config.yaml
head_dim: 64
rope_base: 10000.0
rope_fraction: 0.25
init_std_up: 0.0442
init_std_down: 0.00652
beta2: 0.98
final_lr_fraction: 0.1
seq_len: 128
doc_mask: true
steps: 5868
Each number is 128 + 24 x the weight over its row's rms, rounded and kept within 0 to 255. Layers, rows and columns count from 0. Numbers have three digits each. The size before them is the row's rms in percent of the matrix's.

# down: layer 14 MLP down (transposed), 512x128, rms 0.367, rows 402-448, columns 64-127
# up: layer 14 MLP up, 512x128, rms 0.37, rows 403-448, columns 64-127
down402 101:084163147127125115145124126118158132131150140120141179123129143095072088121096128155163126147131100128144123098114108090175139120155086165158127096120139104139153144135120164135118131126089161
up403 094:117103115107128148117142142194121123110163110134116134164136199089172134147148161104118106118142157114136111157123093096102110095091156090163180140120185119120141145144099140089166130117110080
down403 092:135148104127145150134112144129126108116112167132135119089158115185123132132099153123119174149106061141095148110126150151141164130174147132128087154141128108113152109097138103117161134123077115
up404 100:131102117112067132087141117133169142165133141152107096151125137134106132141102123139158122145103146125156108094071136163185137103087099119137132125092111141100115140182123119130127120154114107
down404 103:132086153162115086107114099116134103126134108149096125113092139157149136161117132111183075148124118100152148139152133150157144116115163115086125106100173166143099111093113144146149125094114154
up405 111:173098117103119117102154120139112061168121099137142150128111129159106103164104125120112101142112121134158139147116126136087132131109157100122166127121129172147148105131148121083120138148149127
down405 114:123097133136174128131112155165080130105117172142076115142156155133136123126088098122108114103091097104122166088136147098137172101103112121139169155182140151097121113108151148160119104125129167
up406 103:162131132159143111119109105130140109149128121137145124125101163183132125133185119134149140133160100087097066122123140154081184098161091143102144104121107108116154129143099104071141136113129135
down406 100:102135119109139109134107103139096092118095103124185136158173111154180094134166144126138144159123181126117120134088121176052099110082120123137094144115128111118141119097112095174131121181088148
up407 090:124135118142124079116138134133105097129087153144143110093118133162166098134123100148153092131152133159180084101103167168087104137161101142141134146117111152134142114100132173152115114081127134
down407 083:117111150153120143147120097146107139096120087075149133164148106138134144139169141141119105115150120123125117144143093122169081117138177159125088085135143091173138083121095143111161162137137133
up408 105:157174138107144136170120158114143132123124154165097094085127140100123145129140142151142105106149150126143112154181127120097166129114137108118125119120099142080128105129082085148154101102178127
down408 107:115117124130117105128133115164104133121100106117153159131152089147100112095141128104128126123097150136083127155139080112147112129125169170143119083125134122158085156171141156134148127179114125
up409 112:120131113126138131153104159137122126090152097088156180134146120116111152101184093196151133139088118117140102142130092144116142093124152150162111139145147095155142118116097127123125096125118108
down409 107:116132172142108134128138121122127080119114076109134165124131176125135117115177137116186137179137142154178147104122153122147112125134143088113135098132097093163122127141100142156145144126123188
up410 101:065126125096112152132131089132158128115121144150141087123202131151124119129109127122106112143111139155150062133138121086137125142117144104118122098152152133123116132101126080124114121151142108
down410 106:152148139121129135148112128111113107151141119120106126132112158193132089128125088104180154126132129152140140145118137163124166164128136109134140122120089095112118112125101085165161123168108116
up411 106:100115144104128171107150121120090151159117127195193128155091161106117142136144164092072137108098115164130122126147134162098146123130072143119141106142117148105145117123121115156140088095109155
down411 107:116138121146145130125118138119114115105161112149157118129101138141119149103124073159136099095138105142139131152115150085185142163156166121146152089103135148120081161134107104111111150117132115
up412 088:130162126109151150123088131137106153117126143163118157130155118172115137111163115148132142106124142143087135110130121135159147163117175103172110117152124155117131156108132158159135094144124138
down412 096:161095148141179127063157086133175078140132140118111114196094161176193152103163121109165129143145094124134156125129134148126129125159109156130097145128149127149128129105143077121116114113154138
up413 105:113153116120140119097134118183145160119126166151176108112138090141145155159142158134132128057120104123206133126150121099095152123135099131120126116165156090113145147119112148157121120122168121
down413 107:112112100139170104094144145133129141112124146101104144114071113105142156140140171079181150121134110144142163068138115145102122141119135136124114126163088149093109122117092147162098123094154125
up414 087:123164128157160088131128163127149137138134095098089136148105121121103114109109121099152092077146140145127115086159146093132114114096145115165133153112138123165084144130142096153128132096153100
down414 091:170114112150119128124088116140136128093119112123099153120157144120142101100121102098127113095129108088157143115126132114113102149101065138136128125083131166147111182102117157186115108116156122
up415 095:101095131089130139120139145132115086118161126144071131145117111131115122119119093129162121117113075146109140120123127130116157103108158092120161143111190162144104153142157092140142106119127132
down415 092:143134156168119094141138099110124139113123109129143107134098131125143111132181131140082123145180126116091131123140150177124111084123119137137118131115090117142129114115123133167194126125140162
up416 104:090092127090143114123124139128127138150115178151164105129129158150121116120109116125161146154101148093127178089121118149127087124112136124144171117149145150123113128150122107129091166115117120
down416 102:146096090101097105132143162134129166131156141127098114144126117174187115089148121165126156134129119128098149116074085116079126102143129102109101151147112120121109109071114143106127145171132129
up417 103:118188148153125130161154148138129093131154112157128131079081116164112149127115100133135149143151110115113162157159141101117149152094145133109136089141117154133132094134133104128111150117158140
down417 097:170110124108163124109097143139178159144105138106111184150140129108097117166080176164105135147145162089098114136100100105149153104151104103120080137141113129083103127103116122112097159148108090
up418 107:150144105123147126098078094142115124116154116153157149147123109113132124126115122133145108135157171103152172106127119098138157103139121118160129137145157125146152130099092087151128164137120123
down418 103:119096130123181134128171102102125115105100130149110135127082098145153138088154103116088142155091131131124082128101121105118107145152138116162157111092140116078120119149140082158099145116111131
up419 118:109139085121121109126106104188111137165085130129103119154122140125101102202130114137132090123164122073137167135150116121149090117142109117179146136122121146137120141133096104133123164136099092
down419 107:125124155111155123133123109148136176167129140104122122132108143106142110096114193078144116132113124104112128101140142065127085151150118141119119114131080132102111138170134162171157154133165122
up420 095:131127102101108158143143145155112162153122156136124127155170151118091119092088100130111125153097106173119117117106121125095126141112138096164126143121125128096129095080099130127147151114116180
down420 105:159129112087150052134101095133105113116179120105154117157145132100161118156175138078105126133153104130109154115140118177126105129152113157123066090150128165163106137136139121124094184123107094
up421 093:134136157121132146123116138157108145130158099132172135134152123116129109115114155151146101113124141122146121107143155118107163139107119125120074142067151119161147144156126104141116111102091154
down421 103:139083127127174092101145126185106137082120108115148129197139117099153115144121121138130131131098167138109146172120145125153102086119150110067111145159101109137102142119127086142124090084134110
up422 090:138111128149104116095178122144167159130182136153155127130132116142150158137121104098123097141170126189127104124129171092111111129130117148140130131146125115130162114096077122154139118147143121
down422 099:137110086122146102135084095153114138129157142098111123098114134148135119078170149138101115124185156147137093136116116154138154128132138093145088118112123110144098108063070129106106087167150117
up423 102:153124107097126148118169145140162132127163148116118146183125092148079088151115145086115118151110146124114166115107125133117126139111132125151133134124102115144129101161113157123130137086139098
down423 102:083085143134148100086190166122110140160117139089136155126155100145130141158156143124140111158116143118133138131143119115126124088121083148105143137123144134167141169154112142115141165112116171
up424 093:138152154129145111117073113091105144155135146133091111127145128138169184113152079131129167155105133106118102116143140139111132164133155175116108140106166075155133138120088129104142161134152140
down424 094:119082129134139135165116109144110118128097114117141113191163107134103120126115134111140106068120101133131163137142138137161113097137114114109117134105123124125124141174147140044140178115113126
up425 114:144143115118100074118112109150118157136104109132126111119127122118124079144113119121098102084120165127095094067131188137130148141083155116148155114110135165177144160126112127127111140138185166
down425 104:139171114094125137104153130150139135166113124143139151114133062116087135089097140126112120127158077144142121129122123127128103104123161138161143141161153168132089149133112155123160158095113126
up426 090:148140154134115129082138125146136163102130170105066120098145118075163165123165134088110134148109149127138118091132096115145123148107150114137157147092144140115147088095140111123117140114054139
down426 091:103141152129106126137113136143111062085079152102153129166110162162107124109119133114103127122126109120152157134122146144125103104122132125107131138148149108145118093102118128097124122166131140
up427 093:160134130155122128116117147118110116166169152109125108144150135093163130112090090152155171137109140152139102122126140124150145144134126150136117112132100123101136138127167171109160174081119128
down427 096:102119123120131144138129104130112106110105074111104074136113126159128143148140122122091137125125135098146116088136088146080131146121113097097139171171119113091100114127133131129137086134171152
up428 100:105156129137115103107127125118155191160096085142138144156106111117139116130106107152107112132127136146132143141148127161173124131140091133131139111120100172083147107109089143114163165134131163
down428 096:137098095169111123108128158109075169116120143168153132129118137108130146174121128138111167118160138075116135076120113098166144142112098142082093098146150134140107151099161132176160143158121133
up429 104:145147133075122143150093118081129126095137089143129113108140140148118142146144079122155121107126117126140133105139135128149111117145150101118184094125113130093112106136111103122108111142113096
down429 109:124088140163173124129080159124145158112099153111114151130121106113151121138109094101178141119147102092139131123130147116164125129117098108089093155131086109128129094142102152174117165121138121
up430 112:133124102148096117125106146163098136161161139118110088147175161116112136135154119157148143139145122109122135113111085115150146149144123176121131110155104135184165173167145117130074131117092128
down430 113:131164115138136123135101097147139107133104136145097101122104141117143137123136114105094143106121112077146171145107112118152127104129111164113159136142070170103134124103101131132170175150112119
up431 100:134113109123139129158117103107139136143162111121131169141144111103135127166100129160130096134146146098130181124160131091108163123132180144118145150134097143161137121110156125080125115106105151
down431 105:134123092093133081145140099106139126128134119121149130143148153092126130165108132150097124068136141126131152097120078121156119117110108163052105137128164129135159156120138166104145123124172095
up432 106:154113087130139170157130131137162101131133090118091142125141106150129154135109164126136112144110139137114111124098125144094137137134094152158104136133162161133136160129145131104112169072119116
down432 106:111123137092139184120121145124095116147136113117144135101120108137112135141106120138151137159101105150153157179102099125145137109114139165180109157116130111178066118172143137071160076125114153
up433 099:164093131088170101114132140111164106112117104129159128112120143135129141105113137119148131160167077095148125083083154134160136135118072163112106160157145138131159132162087126138138119136141105
down433 097:136113115134145115130120126114135175137118117123157132090143096132161148176183124090118140152112182154131150125104109112133181107130118120129100096104130037135114111108108116110129141102117096
up434 111:167106133137149131126107161103139111138138145088105167162121129083176057097122115087142134142151143070135122135137152132170158149139135117121138110154155135118113122159115125127109132111106112
down434 112:118117132158123114126121110156155119112101108109110198146151118105156113143102171120157127166123176129145100087101165129127116143114119116159166113137059125113108118137161127118132124091098079
up435 102:141101155144145109084117137107126184134095190159108127141108128129135147142093165114153135111115118049176109162133106156101102125093145130149120098080146147137139131175146113095090105103139139
down435 099:131152128153107159132138136148178144115102105075092142122120123135136140104129120140106162149150126110120156140142103135124139102125167127156122132139104144140117136124149097176121140129183159
up436 099:116100137105097105135118159121109161149123098104148153147168121108110143103125098107149151093119144133182120124115091119165170142159149172172157146128135112140124106118130166122103111105155098
down436 099:151123132108131146071097114093120165123141113133109129172163094115150141133107099094079087116130132108122096123142129116116123151129142150098098114109155093123132135145094132137129129117153110
up437 092:153124182151131180127113150107128117097107144139132099104134095128166127128115069168133127127142151104102074107120135143071154091148160118152114094109128114102099160117143129138134121085088156
down437 095:118110163101115150132120110111130126096160113109128134143101117134122122162147120140153098107121130133146119151123133161134095035141122147110092105125143087149092146109132110105126167142112131
up438 096:102126137114148093113160148159124143144151080129118148112080117152076146134135149127132137148108146146142093110168108160106153144130161134137192141146158161117104133129093141096150117107085133
down438 104:117179114146101104141143112126104110062129100120174144187154142119118100123101158125108180146181144116130119126140109118095152123153162132128160138147123096182157121103116108116096126148084111
up439 089:115130132107139074137112105127121143116146122119120134121131091085110116159155129137102094161123100166122154144106135144051138144111171150126157103143144117140119127116125140101109117130079114
down439 096:174168110130113112087117113154083116131112122122104176118160088129102119140092126106143130108116078147124119120153113135099115146136143147135168120174110133104131155129148120159138188139152139
up440 110:139134132100147140156098144116171156087130128142111157167137132121120123132164108176088151140106151113111149121154139129086121080104138075100159092123142138116138158095076097116145126121118106
down440 103:117098164151111102078144067129081143143135176128109153115119117131111076124138140100105118133117124100140143160111143148177151163126115089098099146128144111181100134104145135164074120141121124
up441 091:114137125156148126129081158168130161135150154108123144171100174112091075143156147111126156057099105128080134119151156153120124147140131134130158138117178103108121117114134130140115145140120138
down441 091:151106099112157088107136129154088131144134121139103127121129126164145102120198171132143104102167141117110127112138134173097123097141111103156131126158133123090084127157138123184136142121175149
up442 107:154150112123200129143133109142120157113161139122142118121137136133125095155148139121146116130101106098127110132152102130141121163129144145134126157126145095104120126093092076126102142159104154
down442 104:134144155148158122168167116087090147087111131188088115144120114161152140108167121151157110129108121080118127123137145161127072112153129114130144150161143137113128097132108150124125109136154138
up443 104:172120152110126164085144154159138144107144139081134160115095157122110121127140043130130075086138129114135127116133116114120091117104108097149142102149115153136148122189123104128114136174123148
down443 099:107090083112127114105111089152121196122084131136118113147113110142153092140188119128142156142147139119118125155129108167118140164178141084094093135097109097145145129097133120137115143139138081
up444 120:130148162129126137106188113172097130143073152145138145136138149111158100142120136086140122128109103160115153121138161137091154148128095134169149134185127127114136123090106088138116122157149131
down444 101:159108087129160118115127138130133148119143106146066123114130186185151100107147159101111127105127128150148152111117136139155088106108174156107136164110120138142130154114158141124142146104101172
up445 101:124129162126096117083070150132116141108124178114132137171147098097158142114110147116166132145118087138127147161179109176149151146138133120124129105117113136128106148113102100171163120131155167
down445 111:122124134095135094137179140115125090122089206132144143088117121145136116142147143170108127129118130126130122142110137078131144145080119119150120094126103143083133121147127116124156106138130143
up446 103:084112169162111109090152143099160137143108106112177137134121122149153178155135124112140090133147117139084129112146147115081149060139097132101102161152168162165092109148125120132147123086121141
down446 101:129145127123132138138111079113109125147138124115112107120112141142125095126116103137119145142123142123124133154131108058170180128108151145162106137147083076090150116197156112128121110158134124
up447 099:122130111098127085136131096153091144131110117153121117151123157076089119160136136133105134147120137147142110150141135123204141177137148149178123122151120150101135153126138141084141131130089102
down447 108:133159149126110101118106084172148144121161136114169126093142162113178091073080127135106130111177121112123111082187128150136153163103115142134131084120121121153117147162128133114143104137147140
up448 085:136148084103131156142096157129158151109169149151154110108152116101081153134113127112117093116080151153143140124138071136162134124106140119117157155097176053152131138127104122109142132117136155
down448 092:158106133146091105130097145133134159081173146106071126108129154097105140147168154110132147109129149138110098147163113146100116159108078113120119170118127080157063147098140158133114137141154121